{"n_layer": 9, "d_model": 224, "norm_eps": 1e-06, "positions": "rope", "tie_embeddings": true, "init": "normal", "optimizer": "soap_variant", "beta2": 0.99, "seq_len": 512, "steps": 4108, "dataset": "wikipedia_en"}
Each number is 200 + 30 x the weight over its row's rms, rounded and kept within 0 to 999. Layers, rows and columns count from 0. The size before them is the row's rms in percent of the matrix's.

# down: layer 3 MLP down (transposed), 896x224, rms 0.0964, rows 215-245, columns 112-223
# up: layer 3 MLP up, 896x224, rms 0.106, rows 216-246, columns 112-223
down215,096,219,179,167,196,243,176,204,189,220,182,201,158,186,223,200,229,136,244,240,188,222,184,157,177,142,185,231,181,191,208,176,173,205,172,160,174,243,209,179,144,170,184,170,159,190,181,165,195,188,161,204,158,234,178,202,167,204,192,239,241,230,233,187,221,173,126,232,224,199,197,209,218,177,213,234,183,135,197,180,241,192,157,205,207,163,210,162,252,207,204,221,243,263,224,191,175,227,151,192,234,223,190,183,215,231,157,189,227,227,153,183,183
up216,115,151,190,220,234,183,210,166,211,166,171,210,183,240,212,157,221,205,193,238,192,216,186,197,202,218,179,205,191,183,220,254,197,251,138,255,201,160,192,270,225,203,228,167,196,177,185,205,237,156,244,177,193,201,149,166,202,164,268,215,231,186,180,153,261,118,186,216,201,187,146,173,192,204,209,218,181,217,221,220,225,162,231,197,204,194,208,199,134,175,201,177,183,205,193,204,221,189,196,234,187,230,135,246,181,198,201,214,230,166,140,202,167
down216,106,214,221,152,187,269,181,193,176,188,210,205,169,186,233,201,222,150,237,194,147,180,117,221,180,187,184,239,193,227,171,143,212,201,226,180,187,232,174,254,195,182,182,249,192,188,186,257,231,144,171,168,199,210,227,171,178,182,168,204,221,173,196,219,216,197,180,199,215,183,233,197,197,225,209,226,228,206,229,206,190,272,180,228,212,240,231,195,187,192,257,169,213,202,142,199,245,218,234,231,210,164,247,202,218,228,221,229,242,236,165,229,223
up217,095,147,193,226,165,204,186,177,186,209,238,199,123,175,219,243,215,209,187,213,161,187,203,235,220,174,219,157,232,190,187,249,180,252,222,229,235,193,272,190,238,144,187,152,252,154,232,181,250,203,208,185,209,245,138,167,168,218,208,215,243,262,236,199,185,210,197,237,222,207,239,191,254,197,217,214,203,195,209,228,212,183,192,255,225,206,226,138,194,198,187,197,219,181,198,177,259,221,199,209,201,175,128,139,237,204,182,219,198,151,260,205,226
down217,098,198,190,211,219,220,244,248,146,194,204,228,226,205,197,228,212,225,155,159,215,181,156,221,197,219,190,171,185,223,218,249,197,201,219,236,230,174,210,182,242,215,162,158,146,207,174,198,221,124,227,171,242,188,194,212,149,198,241,197,183,247,202,203,184,199,163,211,205,224,228,228,172,201,177,233,177,209,227,210,161,222,226,213,185,153,234,200,175,205,185,162,206,217,262,176,210,158,192,256,223,187,198,237,178,228,170,199,200,244,255,200,199
up218,100,204,203,187,211,249,220,230,227,188,186,162,169,184,180,192,185,149,194,225,210,277,176,218,217,233,183,210,170,210,217,197,256,267,211,203,264,175,178,228,226,177,177,187,248,165,185,141,194,214,170,193,189,159,207,191,170,166,131,143,197,223,204,212,224,183,197,160,165,221,195,222,217,288,216,181,254,225,220,210,184,216,246,186,234,185,196,238,160,225,249,211,208,165,205,173,162,203,216,175,235,206,192,199,253,176,162,250,115,222,240,196,187
down218,096,204,189,114,202,170,147,196,221,234,242,205,177,231,180,214,225,237,203,195,195,225,202,181,212,253,203,166,182,220,220,171,173,175,249,230,189,192,185,216,218,182,242,196,223,198,168,216,112,247,188,225,249,175,162,223,225,247,196,219,203,252,213,193,205,235,243,205,122,184,133,203,216,242,215,247,160,227,202,192,182,186,148,259,207,187,227,163,114,208,186,209,205,194,246,162,202,218,153,169,234,237,207,239,213,207,192,179,198,170,175,238,177
up219,102,232,161,159,220,160,200,228,212,234,195,192,180,143,170,184,174,199,152,248,206,218,198,207,184,174,199,175,216,186,223,224,175,225,185,220,193,250,159,200,232,164,215,214,185,146,199,226,203,227,192,195,228,245,197,191,184,160,244,201,191,236,184,151,184,206,207,243,209,157,221,230,193,203,149,225,252,160,222,195,225,161,193,222,150,144,209,193,225,179,188,234,259,203,191,181,195,190,188,197,199,186,185,236,177,200,188,233,170,215,168,168,184
down219,090,212,169,186,242,217,184,193,194,169,227,200,210,201,176,250,214,249,213,201,211,216,209,271,213,210,222,228,203,209,179,137,232,174,223,182,144,185,201,162,183,237,209,190,200,188,216,172,175,202,197,200,182,255,206,213,223,226,177,218,156,133,236,280,257,152,205,143,253,229,233,183,203,187,233,201,140,235,231,181,137,213,214,233,204,214,208,169,214,182,227,197,173,157,219,211,227,214,160,216,231,230,202,189,226,190,208,176,220,214,193,225,182
up220,097,180,191,148,191,167,181,216,186,248,194,158,249,215,155,235,206,199,220,197,241,206,206,210,197,207,183,233,222,166,244,217,168,181,237,190,202,218,203,171,217,182,190,206,219,231,191,190,187,211,126,202,204,246,181,247,195,190,153,218,179,267,237,132,187,183,162,205,187,215,210,222,236,148,179,203,231,124,206,204,211,166,200,160,218,163,176,220,188,176,253,139,203,200,213,237,211,224,216,186,177,219,226,203,150,205,204,166,162,176,164,238,236
down220,111,202,237,202,222,197,219,219,266,222,164,206,214,159,198,179,226,186,245,189,197,242,126,199,172,142,229,184,185,211,208,181,208,257,168,197,209,152,138,192,208,224,170,198,226,210,216,179,190,189,120,156,151,236,202,271,185,217,213,245,253,222,175,179,184,162,134,219,235,191,196,196,245,223,182,202,196,177,107,218,162,179,249,182,183,252,199,205,195,201,148,172,226,213,241,206,191,215,212,166,192,200,188,202,214,186,188,202,188,244,145,204,193
up221,108,181,231,199,252,234,171,156,206,237,174,241,176,214,259,211,190,208,205,206,201,139,194,160,300,145,176,257,160,254,184,206,199,201,177,231,258,194,203,180,211,229,201,184,225,154,195,124,227,191,203,186,193,163,294,242,216,178,183,199,237,212,196,172,187,230,204,161,171,192,200,145,179,180,239,179,244,227,189,202,216,193,218,245,192,211,140,188,194,192,226,206,203,182,233,235,167,179,184,207,205,221,202,160,236,167,252,257,208,255,271,208,280
down221,104,173,227,223,190,187,216,225,163,201,237,212,179,171,181,155,202,237,182,216,217,207,149,194,250,218,204,192,173,191,251,207,130,168,195,169,195,186,225,161,212,221,183,213,185,194,160,187,181,233,203,250,219,219,200,174,231,280,231,168,180,174,177,196,152,241,205,240,155,175,169,216,234,199,181,212,194,174,195,227,188,170,182,166,190,220,189,204,205,178,175,168,228,167,199,171,267,215,154,197,187,222,238,215,269,199,125,136,215,207,198,204,138
up222,093,144,241,185,165,136,221,201,201,127,178,221,255,186,273,186,197,218,221,188,181,262,208,215,202,179,181,266,156,212,227,233,245,180,204,199,266,175,226,186,158,197,146,185,173,106,195,209,206,205,255,214,166,230,220,223,238,219,202,174,205,174,200,228,179,191,190,168,140,199,260,239,171,164,218,216,203,163,223,255,192,184,122,182,179,159,176,178,211,156,163,184,179,208,195,219,171,218,187,211,186,166,164,220,232,211,184,212,216,184,221,148,239
down222,090,187,218,164,182,136,210,199,209,203,244,176,230,236,181,227,193,213,213,260,216,178,256,168,207,165,201,180,212,200,194,174,239,211,185,205,174,206,184,210,217,141,241,164,187,266,134,168,167,179,214,195,206,163,146,173,145,211,179,219,212,220,168,204,211,215,206,146,186,222,225,168,146,209,207,208,179,235,184,221,198,167,222,216,214,195,212,204,185,236,206,220,184,202,206,174,228,260,157,215,214,184,202,200,183,222,177,182,238,217,164,163,179
up223,099,214,208,213,219,210,229,177,200,174,187,259,226,274,254,204,210,219,209,200,190,199,213,157,209,238,180,219,180,152,205,198,235,224,224,229,212,191,178,238,226,177,200,195,202,187,170,190,183,174,212,257,174,202,136,262,230,236,211,159,180,238,211,229,218,184,232,168,170,227,208,239,189,173,222,192,185,144,212,248,255,178,192,151,195,154,216,152,159,246,208,216,211,216,121,216,273,158,201,229,205,190,217,202,161,163,234,182,222,196,235,202,246
down223,100,186,209,265,190,252,209,160,186,209,230,209,183,159,170,204,211,214,186,204,143,258,174,153,239,230,181,231,189,212,183,178,226,172,215,230,211,160,131,210,244,203,216,214,231,208,161,214,145,234,222,180,261,207,198,231,203,185,194,252,206,225,226,164,136,222,208,280,146,120,257,192,204,214,232,178,175,210,178,242,177,192,250,259,216,231,208,226,222,149,172,135,203,186,192,216,167,241,222,199,182,224,262,226,188,218,151,159,217,216,156,211,255
up224,097,165,220,183,185,242,224,219,210,191,203,197,199,219,252,183,210,182,197,182,170,197,184,193,225,182,154,270,181,199,176,222,170,209,231,188,179,196,244,185,239,243,206,193,194,191,209,186,169,163,201,217,185,188,194,193,178,186,155,191,171,206,226,193,211,228,164,207,191,163,143,244,139,205,201,170,196,247,290,209,167,182,205,224,183,249,201,194,128,205,232,155,208,219,248,253,211,237,204,151,208,214,213,179,217,194,139,217,169,230,200,217,208
down224,099,203,205,206,195,180,208,200,161,207,181,231,227,200,209,190,173,220,225,212,215,178,211,208,219,193,196,205,221,194,146,227,235,241,222,242,157,209,188,171,177,214,243,277,136,231,224,201,189,180,159,257,221,141,148,196,208,181,183,234,242,205,193,235,214,179,213,192,174,193,200,177,128,215,222,157,199,239,246,204,220,209,169,202,157,203,106,186,209,136,149,237,144,206,243,170,205,197,210,232,188,171,217,189,211,187,184,205,261,182,201,176,179
up225,113,211,149,196,180,192,192,234,228,197,215,235,188,218,171,177,204,221,266,183,180,224,193,217,225,166,206,203,161,230,196,202,188,194,218,230,213,152,195,202,216,145,162,173,239,209,198,143,193,190,170,263,214,240,195,182,186,204,225,248,194,232,186,125,218,219,194,222,230,179,202,213,200,166,182,143,222,206,258,205,174,263,194,237,236,234,224,198,198,222,187,213,208,197,184,207,231,149,159,186,221,218,160,248,199,215,133,184,175,227,189,221,192
down225,121,232,215,207,189,198,235,150,247,200,220,225,191,131,202,124,189,163,174,185,196,234,233,210,189,199,194,168,183,155,225,228,189,166,226,159,170,133,163,178,192,210,246,217,242,207,188,165,230,225,172,190,248,237,198,153,187,249,215,197,230,235,185,198,184,163,266,234,178,178,216,212,177,221,187,152,196,213,217,205,185,217,231,155,152,212,178,165,209,113,198,206,209,202,228,195,185,222,195,244,227,199,184,170,225,180,154,208,211,124,161,215,187
up226,103,161,282,159,208,237,244,191,218,207,230,149,221,223,228,241,190,202,133,244,181,142,243,166,228,207,196,153,192,205,204,205,200,206,199,214,218,204,176,161,167,173,253,222,249,191,205,188,179,208,215,219,171,206,162,163,195,211,206,210,175,199,201,182,219,209,237,279,217,231,244,200,199,185,245,209,144,219,180,177,189,180,183,200,231,188,215,199,210,196,162,265,193,210,220,175,223,195,175,184,252,230,319,93,220,133,184,195,149,215,198,176,172
down226,103,233,238,159,229,201,165,154,243,229,193,194,220,201,232,174,182,202,166,198,239,214,226,170,183,237,189,133,181,191,204,219,213,195,193,183,241,262,183,206,190,218,227,164,141,225,194,187,164,213,193,205,193,203,188,221,206,222,216,207,195,167,279,180,211,212,218,178,223,203,192,195,136,232,189,171,224,215,212,154,255,145,215,159,208,230,139,163,133,200,266,218,194,168,170,223,193,214,220,179,233,181,194,154,206,153,196,225,196,277,185,226,185
up227,106,200,207,233,253,199,206,213,211,227,212,227,180,139,215,197,180,190,148,176,223,175,220,285,259,178,194,188,142,164,231,183,236,144,161,216,219,171,160,226,240,134,195,175,194,160,238,212,214,152,206,221,219,156,224,159,232,206,198,196,153,204,150,200,163,203,233,181,142,166,218,274,188,182,194,159,227,218,187,227,187,216,195,206,170,183,234,186,207,219,187,185,155,236,186,245,195,190,205,168,180,190,187,179,208,240,163,236,158,229,228,208,182
down227,102,233,179,161,269,209,252,216,206,177,215,207,139,256,249,208,240,226,224,207,212,176,226,220,213,172,213,151,207,211,131,205,194,216,170,164,188,254,278,153,171,166,206,187,161,170,160,205,188,234,168,179,231,186,216,181,225,261,161,187,198,211,205,212,219,156,160,152,140,244,231,177,209,219,279,205,180,155,156,182,171,279,250,246,181,229,176,218,207,184,203,177,196,166,200,206,264,224,153,188,193,207,233,185,178,214,190,202,142,180,184,199,230
up228,096,224,167,198,220,205,230,156,244,195,165,184,147,230,184,186,228,188,177,221,197,223,161,204,166,185,250,217,187,188,203,169,157,200,155,316,147,173,192,244,201,185,171,163,156,219,173,190,182,166,188,155,190,279,199,183,192,213,208,192,244,217,223,220,191,246,187,188,185,192,211,249,154,180,223,204,230,201,186,219,191,167,292,226,202,215,220,196,192,170,194,189,243,207,194,194,188,217,194,183,138,203,179,170,230,177,198,153,143,212,192,193,215
down228,098,230,223,226,167,224,135,244,178,224,197,256,166,185,210,198,213,219,166,265,233,195,219,238,206,218,244,196,233,211,216,230,226,189,160,190,183,225,199,159,215,205,277,232,246,192,213,179,248,216,194,220,180,190,231,240,207,224,193,160,200,183,170,185,214,284,201,252,170,233,179,209,199,253,171,160,216,161,213,176,188,122,190,196,209,209,213,209,200,215,181,161,227,198,165,203,174,215,207,228,144,230,204,223,231,229,210,177,180,178,178,222,187
up229,087,182,210,213,229,156,225,209,161,184,244,207,207,231,192,184,159,240,179,228,254,188,130,154,199,185,196,244,184,209,203,190,270,177,215,212,242,219,216,215,260,182,216,189,206,254,217,186,200,177,222,201,191,203,189,198,157,220,173,149,223,179,219,186,193,231,212,205,228,225,191,215,229,178,176,248,214,192,175,216,140,197,220,200,197,194,224,236,167,229,187,207,220,231,247,180,189,237,154,206,150,201,177,288,261,134,175,207,205,165,194,188,159
down229,099,189,198,190,222,195,227,193,188,209,192,226,179,225,189,259,221,189,181,209,254,199,224,252,192,178,207,205,147,214,194,209,188,235,184,220,254,160,234,135,209,247,157,215,179,203,179,171,237,140,185,213,187,208,215,242,224,200,213,237,221,207,234,221,209,202,207,163,216,191,156,207,170,204,149,241,218,229,208,221,213,189,206,182,186,218,180,229,212,197,206,212,165,153,188,189,237,219,112,145,198,224,205,219,238,243,184,195,220,200,165,220,228
up230,108,153,211,229,242,206,223,209,166,163,183,192,134,176,177,176,185,194,160,198,206,233,126,210,149,220,182,147,208,232,199,218,242,249,141,174,177,214,192,160,235,191,197,230,186,272,186,234,198,191,156,201,212,278,196,193,148,208,207,219,208,191,208,160,166,242,249,205,208,230,192,159,157,200,139,175,202,187,208,232,226,202,137,215,241,224,191,194,214,197,149,194,217,186,227,181,165,227,205,194,210,188,209,211,226,224,243,216,160,222,178,229,185
down230,108,208,190,232,203,181,209,147,208,233,177,214,209,243,226,166,202,196,126,150,199,173,204,114,209,208,135,168,165,150,212,191,197,260,156,215,156,184,233,215,204,241,228,201,204,189,144,220,224,218,123,232,214,195,158,167,194,189,177,245,213,186,236,197,221,181,235,214,204,165,205,200,193,221,171,204,214,224,176,194,210,234,202,174,170,197,210,179,176,203,220,199,255,184,224,165,202,216,161,198,204,171,243,263,241,209,213,177,243,186,182,188,194
up231,095,193,214,243,173,249,220,202,210,223,246,229,208,192,142,181,228,218,123,263,217,199,167,165,193,125,168,184,198,204,193,211,202,217,251,218,134,157,182,188,180,207,201,199,185,201,185,161,212,242,205,186,220,203,202,189,167,163,184,202,244,225,195,211,164,186,190,247,214,246,254,184,219,194,216,222,185,195,188,225,191,231,230,207,207,201,173,269,202,200,124,245,177,215,151,197,171,225,173,173,201,230,179,238,202,224,157,170,177,189,233,220,235
down231,087,213,216,224,225,176,133,224,211,200,174,152,218,227,163,191,231,207,216,188,203,238,249,227,201,185,181,254,216,158,212,199,232,206,162,170,225,223,234,216,212,169,244,192,178,181,169,202,145,236,243,208,217,169,201,163,234,198,216,305,213,245,200,192,240,214,194,223,216,172,184,257,195,204,201,192,225,214,208,213,229,186,185,184,201,184,172,173,134,152,228,188,200,193,199,213,218,184,200,274,207,207,219,193,154,191,148,151,223,222,186,200,127
up232,098,227,175,185,176,139,198,178,228,221,156,182,189,199,221,231,220,231,187,201,186,180,186,308,217,149,234,153,218,241,191,236,174,167,216,159,203,133,214,228,212,227,212,204,243,237,144,219,167,212,200,169,213,207,212,262,163,204,144,184,132,216,176,211,207,195,207,206,173,218,195,244,195,205,234,198,251,174,181,236,213,157,255,209,265,216,228,160,181,197,203,242,202,207,251,183,247,206,197,206,251,136,214,184,192,174,214,164,204,196,154,238,219
down232,106,193,234,197,187,193,181,207,234,218,131,160,175,208,234,178,190,193,295,181,181,200,235,235,196,229,244,240,216,217,232,255,199,211,198,179,228,191,161,181,210,208,211,181,186,203,205,206,228,126,204,166,175,201,173,290,169,161,198,198,146,232,176,182,251,201,211,211,237,226,240,148,195,198,202,165,133,160,184,135,186,197,213,248,204,199,192,265,204,233,137,225,230,231,244,223,146,200,172,184,231,224,162,196,195,162,175,239,232,209,229,172,165
up233,102,218,221,222,178,184,211,230,172,213,200,184,190,161,171,166,189,213,193,232,232,165,184,212,246,148,198,212,228,228,193,192,178,235,270,252,195,264,192,208,196,195,205,190,147,234,182,225,179,194,173,208,198,171,164,192,191,228,206,183,170,214,199,201,225,182,155,205,179,213,240,179,196,237,227,257,225,144,227,223,234,228,239,193,240,214,233,180,207,190,229,238,172,196,198,188,163,272,212,155,171,167,185,149,203,166,191,221,204,212,219,225,180
down233,100,206,217,238,195,166,213,173,215,178,224,210,222,149,222,209,252,161,235,236,215,238,198,171,241,267,212,154,233,250,137,230,193,209,189,243,218,182,196,203,163,174,172,183,239,218,226,207,218,129,188,213,210,132,229,192,195,201,222,224,177,212,132,167,229,185,194,155,187,164,220,173,263,181,196,197,154,149,192,182,131,196,171,179,214,153,193,187,229,161,171,224,194,205,183,200,196,168,143,178,153,180,180,218,224,200,213,227,196,179,200,169,201
up234,085,233,182,202,158,237,199,190,241,214,197,260,213,222,156,236,194,190,190,176,205,239,208,235,194,227,144,301,200,198,213,228,216,184,240,193,242,204,195,232,158,216,218,206,185,156,199,164,199,242,166,194,207,227,268,226,153,205,173,255,205,168,186,209,196,177,156,203,213,198,136,175,197,216,182,212,183,176,228,197,160,203,193,192,208,182,210,254,163,189,177,195,200,226,215,221,165,214,237,144,164,182,239,153,250,180,187,207,202,186,215,261,224
down234,086,141,223,213,190,176,176,175,204,237,268,210,178,183,162,214,225,209,160,259,191,195,231,251,179,166,170,193,202,188,159,171,161,246,242,182,222,172,189,199,184,147,230,239,184,239,210,230,166,200,278,214,118,197,200,169,224,198,188,187,198,240,213,191,159,185,187,211,219,237,247,200,204,197,205,219,237,210,199,165,193,217,220,219,180,207,177,188,165,220,203,138,167,171,188,223,227,218,185,217,213,147,189,219,193,147,244,176,175,218,215,166,256
up235,111,199,241,191,224,229,155,194,193,196,159,213,205,182,142,195,264,215,178,228,138,195,183,211,129,139,195,151,207,193,202,186,179,263,180,217,231,182,212,251,233,172,205,183,226,204,164,167,223,167,222,243,178,161,171,208,177,179,191,194,202,241,208,225,219,205,247,215,238,208,196,223,157,194,214,172,220,185,185,237,191,213,176,201,205,162,192,266,173,210,199,214,183,234,196,171,221,270,182,161,163,175,139,193,184,193,159,167,269,227,131,260,241
down235,095,183,174,178,235,224,246,250,174,228,191,194,238,218,181,182,215,208,214,264,183,276,217,207,141,137,167,168,244,217,204,208,204,266,186,140,129,205,220,212,175,180,234,176,233,212,194,179,178,214,231,196,262,176,186,143,230,209,168,155,249,260,214,206,208,280,260,181,261,177,213,196,211,167,221,223,208,238,225,179,201,190,211,153,226,217,201,171,181,172,229,160,224,163,190,211,156,202,199,171,227,198,226,173,185,243,155,181,195,195,257,212,224
up236,098,245,182,219,217,234,198,223,145,156,212,184,177,187,147,220,250,182,181,226,172,220,201,174,137,179,248,147,235,228,218,151,204,144,174,159,214,221,223,178,211,166,255,207,170,193,198,186,214,231,244,245,189,209,180,216,207,179,157,199,165,236,217,194,197,176,187,228,177,202,247,244,194,157,182,266,184,182,202,225,186,151,186,264,189,172,219,183,181,188,193,163,212,205,179,192,206,230,205,197,147,209,196,174,191,214,182,245,234,199,212,217,265
down236,086,179,182,134,213,208,203,182,228,267,207,188,204,236,245,156,208,256,201,179,239,211,188,216,197,188,221,236,160,124,190,232,209,217,204,226,239,228,166,188,205,263,149,217,212,176,221,198,224,202,181,189,200,203,221,177,174,263,227,196,220,224,192,167,174,182,241,184,196,155,212,173,197,267,184,207,192,250,155,189,213,253,178,177,202,193,156,214,249,244,238,229,158,189,218,206,269,168,183,187,267,194,196,180,192,191,219,210,174,186,185,132,124
up237,098,196,212,192,151,151,208,199,191,228,204,205,168,207,114,223,162,226,225,240,182,249,227,197,216,157,222,201,185,216,179,187,207,225,148,246,168,162,136,179,233,161,208,186,182,264,196,229,237,221,145,231,159,211,179,174,188,141,249,216,162,250,241,201,248,185,209,148,243,214,166,213,152,198,206,184,248,150,204,220,180,159,209,239,184,249,191,239,218,231,221,147,167,193,221,228,224,187,183,184,203,229,224,176,205,227,247,254,200,248,232,202,194
down237,100,177,217,141,202,185,178,164,214,181,212,202,219,223,201,236,179,213,198,232,222,199,203,160,219,223,190,181,183,216,192,219,189,205,238,209,198,159,164,220,269,185,221,164,168,212,175,151,172,234,240,246,227,174,189,215,178,196,216,189,202,216,151,209,134,155,271,190,170,182,237,217,179,114,240,232,148,214,211,210,208,205,199,195,205,263,199,165,156,220,212,201,226,198,269,212,201,157,215,204,203,238,173,194,208,196,187,243,260,239,190,188,142
up238,096,138,184,228,209,227,193,234,239,168,227,198,178,219,211,201,198,226,202,242,241,186,191,188,180,220,153,210,205,185,203,198,206,198,213,236,190,142,180,218,194,190,247,218,213,188,223,238,177,263,182,199,205,207,238,237,205,232,230,133,197,162,192,230,205,229,222,150,162,187,187,165,195,225,149,220,223,185,217,207,146,198,182,186,198,177,249,141,180,174,248,191,188,232,187,210,284,208,131,170,220,201,201,173,206,211,163,156,160,224,230,204,229
down238,097,256,174,219,217,200,236,160,215,265,222,174,206,232,194,218,180,222,251,183,173,196,230,225,195,141,254,212,168,230,153,191,175,213,216,194,197,193,237,159,242,216,183,222,211,220,193,142,182,155,237,211,164,194,215,198,186,113,206,237,238,215,195,219,183,168,197,229,224,167,261,204,200,109,244,216,235,259,183,199,209,231,226,216,196,211,129,255,216,169,198,187,180,209,261,218,185,202,255,174,177,166,209,232,203,179,213,164,182,158,196,210,183
up239,092,164,235,184,197,242,204,213,185,172,218,228,184,224,211,228,209,190,200,159,238,280,166,207,245,197,209,198,259,197,165,189,249,227,218,224,138,213,186,190,236,201,204,204,194,179,205,143,157,214,141,208,215,225,197,199,227,206,200,162,256,158,205,216,176,246,213,200,253,206,199,208,156,213,231,244,220,201,210,191,188,166,181,230,156,216,222,196,134,163,171,229,228,139,190,231,195,240,183,148,206,225,234,179,226,169,184,158,267,230,248,267,150
down239,086,241,208,226,190,143,158,198,221,165,235,172,225,224,197,185,206,278,174,228,186,142,172,197,174,198,162,188,226,214,248,196,195,179,295,181,217,154,270,182,230,136,193,208,174,184,190,185,190,195,248,190,152,151,189,196,187,186,218,206,190,156,225,189,227,178,184,167,195,179,167,190,202,207,138,150,187,150,212,197,180,222,179,185,237,187,166,275,223,215,207,221,164,197,134,214,158,240,167,224,203,188,162,231,228,177,197,205,167,178,182,220,197
up240,107,213,217,199,234,187,244,278,165,223,177,195,166,202,188,231,223,254,191,180,204,217,164,247,200,212,197,219,244,198,207,199,196,215,125,186,165,185,225,148,206,205,205,217,172,208,235,138,142,182,182,190,181,222,173,247,209,198,202,214,214,257,196,204,237,203,216,211,216,172,170,215,209,152,154,222,126,131,199,156,227,159,189,213,214,194,236,186,229,164,173,219,186,208,192,203,221,220,205,197,240,240,204,230,170,164,183,204,117,243,226,226,239
down240,104,172,197,227,186,198,197,259,255,189,212,227,174,218,185,187,179,197,209,185,153,206,184,160,115,230,162,175,190,211,236,243,182,221,160,225,213,194,199,231,180,238,227,231,207,224,226,174,157,195,197,230,200,252,170,139,318,156,245,187,167,200,175,149,176,148,233,225,181,249,233,139,163,172,164,218,138,236,177,254,189,227,201,192,217,169,237,249,212,192,208,223,202,203,219,157,181,257,137,216,212,212,179,216,206,192,210,207,188,210,222,187,145
up241,090,153,215,162,130,237,212,199,236,157,196,224,220,228,205,272,169,204,199,208,165,184,200,209,202,210,162,191,225,223,144,216,217,194,144,212,256,210,172,161,232,172,191,202,202,188,182,195,213,204,213,209,197,209,157,210,183,217,198,149,194,189,206,262,228,195,208,172,169,219,217,237,222,224,223,198,236,257,154,184,130,178,207,184,191,191,204,178,146,204,191,149,226,158,259,259,204,250,246,193,190,216,179,210,195,229,170,167,169,225,171,122,240
down241,092,190,157,195,222,248,227,189,259,179,184,148,211,177,212,170,172,245,185,207,154,198,215,188,182,183,281,211,248,179,243,225,189,196,211,194,174,176,182,230,231,185,178,175,165,235,183,276,250,236,210,179,202,233,227,230,226,183,145,218,206,211,188,214,199,185,204,207,149,196,239,187,200,208,201,191,278,253,181,204,226,156,199,209,198,136,279,236,146,173,218,191,168,230,197,169,179,211,248,216,170,226,186,135,173,184,234,193,166,201,211,223,183
up242,088,212,164,174,164,204,165,218,201,248,211,200,210,246,187,177,179,173,211,238,144,207,196,197,280,186,188,191,186,252,212,217,191,233,184,187,205,224,128,240,190,172,202,159,220,211,200,204,180,232,211,213,219,221,172,194,211,194,195,189,185,229,236,212,191,161,211,211,188,240,250,158,226,223,205,236,162,142,128,207,179,187,178,229,242,186,166,203,236,186,234,211,175,197,210,242,156,142,173,131,182,196,227,218,196,157,262,199,239,237,181,167,182
down242,097,195,198,208,240,209,220,238,204,256,188,254,264,205,179,197,214,238,204,191,186,238,218,206,196,272,182,253,204,197,168,215,228,226,179,204,181,237,259,227,244,213,207,201,126,226,218,194,224,180,242,172,223,191,228,213,206,154,209,169,183,176,164,237,203,171,158,190,250,167,180,245,191,165,220,177,238,218,215,214,197,171,135,174,234,214,179,228,163,276,236,179,235,200,186,177,169,192,198,218,253,214,187,190,177,160,207,133,213,244,221,202,177
up243,100,200,232,215,234,199,221,270,206,196,242,200,234,173,174,135,182,179,254,238,239,172,199,200,191,183,233,234,270,208,164,184,247,203,236,213,211,109,218,245,133,211,190,213,227,278,228,221,170,203,204,191,269,230,153,192,205,219,171,226,208,196,186,191,161,171,192,192,206,168,202,198,189,174,223,198,164,211,177,222,225,242,194,229,218,193,257,222,206,195,228,159,195,204,206,154,198,215,209,172,170,205,244,184,206,211,206,222,198,157,164,192,176
down243,105,219,230,211,226,294,204,208,251,264,176,262,182,231,187,224,272,212,194,194,168,178,208,257,203,184,189,200,147,135,203,230,162,229,254,212,196,197,193,177,187,154,178,185,217,124,194,191,204,234,169,183,164,189,229,239,199,216,211,204,193,173,244,138,175,225,133,181,240,225,238,226,232,216,176,219,203,184,203,218,170,217,206,271,236,212,199,238,208,227,209,180,271,246,220,178,177,207,258,200,159,161,190,194,159,123,208,209,269,217,208,204,148
up244,100,175,237,188,193,148,141,217,192,200,225,245,189,228,190,172,238,181,157,224,188,202,222,166,224,215,231,236,274,201,174,218,136,235,192,173,207,185,163,162,169,207,210,236,225,208,207,174,200,153,226,195,190,198,194,210,136,250,235,209,232,189,233,242,220,104,149,257,230,126,182,184,255,247,191,189,169,221,233,222,189,200,226,224,223,278,175,181,212,243,184,212,189,187,169,188,205,207,144,159,180,213,167,221,206,196,171,155,250,201,172,202,180
down244,095,204,206,221,198,215,239,168,206,143,180,211,219,215,229,148,219,188,157,185,162,198,176,176,265,193,187,175,136,167,213,208,215,191,212,194,124,239,201,251,175,183,166,167,185,222,158,215,272,214,192,191,223,202,254,209,222,205,176,158,186,190,200,216,165,212,197,165,207,180,211,173,187,200,203,203,181,189,200,213,214,192,262,206,199,156,185,206,214,232,241,211,141,164,205,208,205,188,153,155,207,200,221,243,190,192,139,176,242,233,170,185,207
up245,093,160,173,208,201,256,182,129,176,209,211,179,221,152,230,172,255,231,206,225,185,194,195,244,165,174,255,226,243,215,187,165,209,194,223,173,227,264,191,206,230,200,186,181,161,200,157,211,203,118,239,186,169,141,198,178,174,188,194,149,173,236,202,176,165,183,249,206,156,180,182,168,208,152,151,194,177,135,217,232,201,197,205,236,213,235,164,191,158,183,223,165,205,207,207,251,269,223,259,199,199,220,255,189,226,191,203,207,184,252,251,215,201
down245,101,206,202,178,206,203,163,195,179,211,156,194,203,201,200,226,217,200,150,173,180,217,203,202,183,256,174,240,197,203,194,199,193,252,165,204,206,228,183,240,182,164,173,190,176,221,181,240,196,196,248,187,169,186,214,203,160,177,253,178,213,206,257,150,238,171,173,174,154,149,201,174,227,192,241,222,198,179,259,143,171,188,151,192,145,143,156,159,210,209,199,206,207,231,163,182,265,158,154,213,241,185,195,225,127,177,204,200,176,204,196,174,205
up246,096,231,195,205,235,211,221,209,182,152,146,176,205,256,222,196,200,163,197,203,172,186,165,202,186,298,194,169,176,267,246,209,234,220,220,202,243,252,194,202,175,202,214,185,138,258,183,200,213,190,207,216,151,177,178,218,210,218,232,217,217,219,210,228,221,186,172,160,165,217,177,164,173,190,219,119,223,202,216,148,159,203,198,232,179,182,172,198,189,218,148,208,172,229,194,162,177,225,161,186,206,154,204,223,238,169,201,208,129,191,152,211,179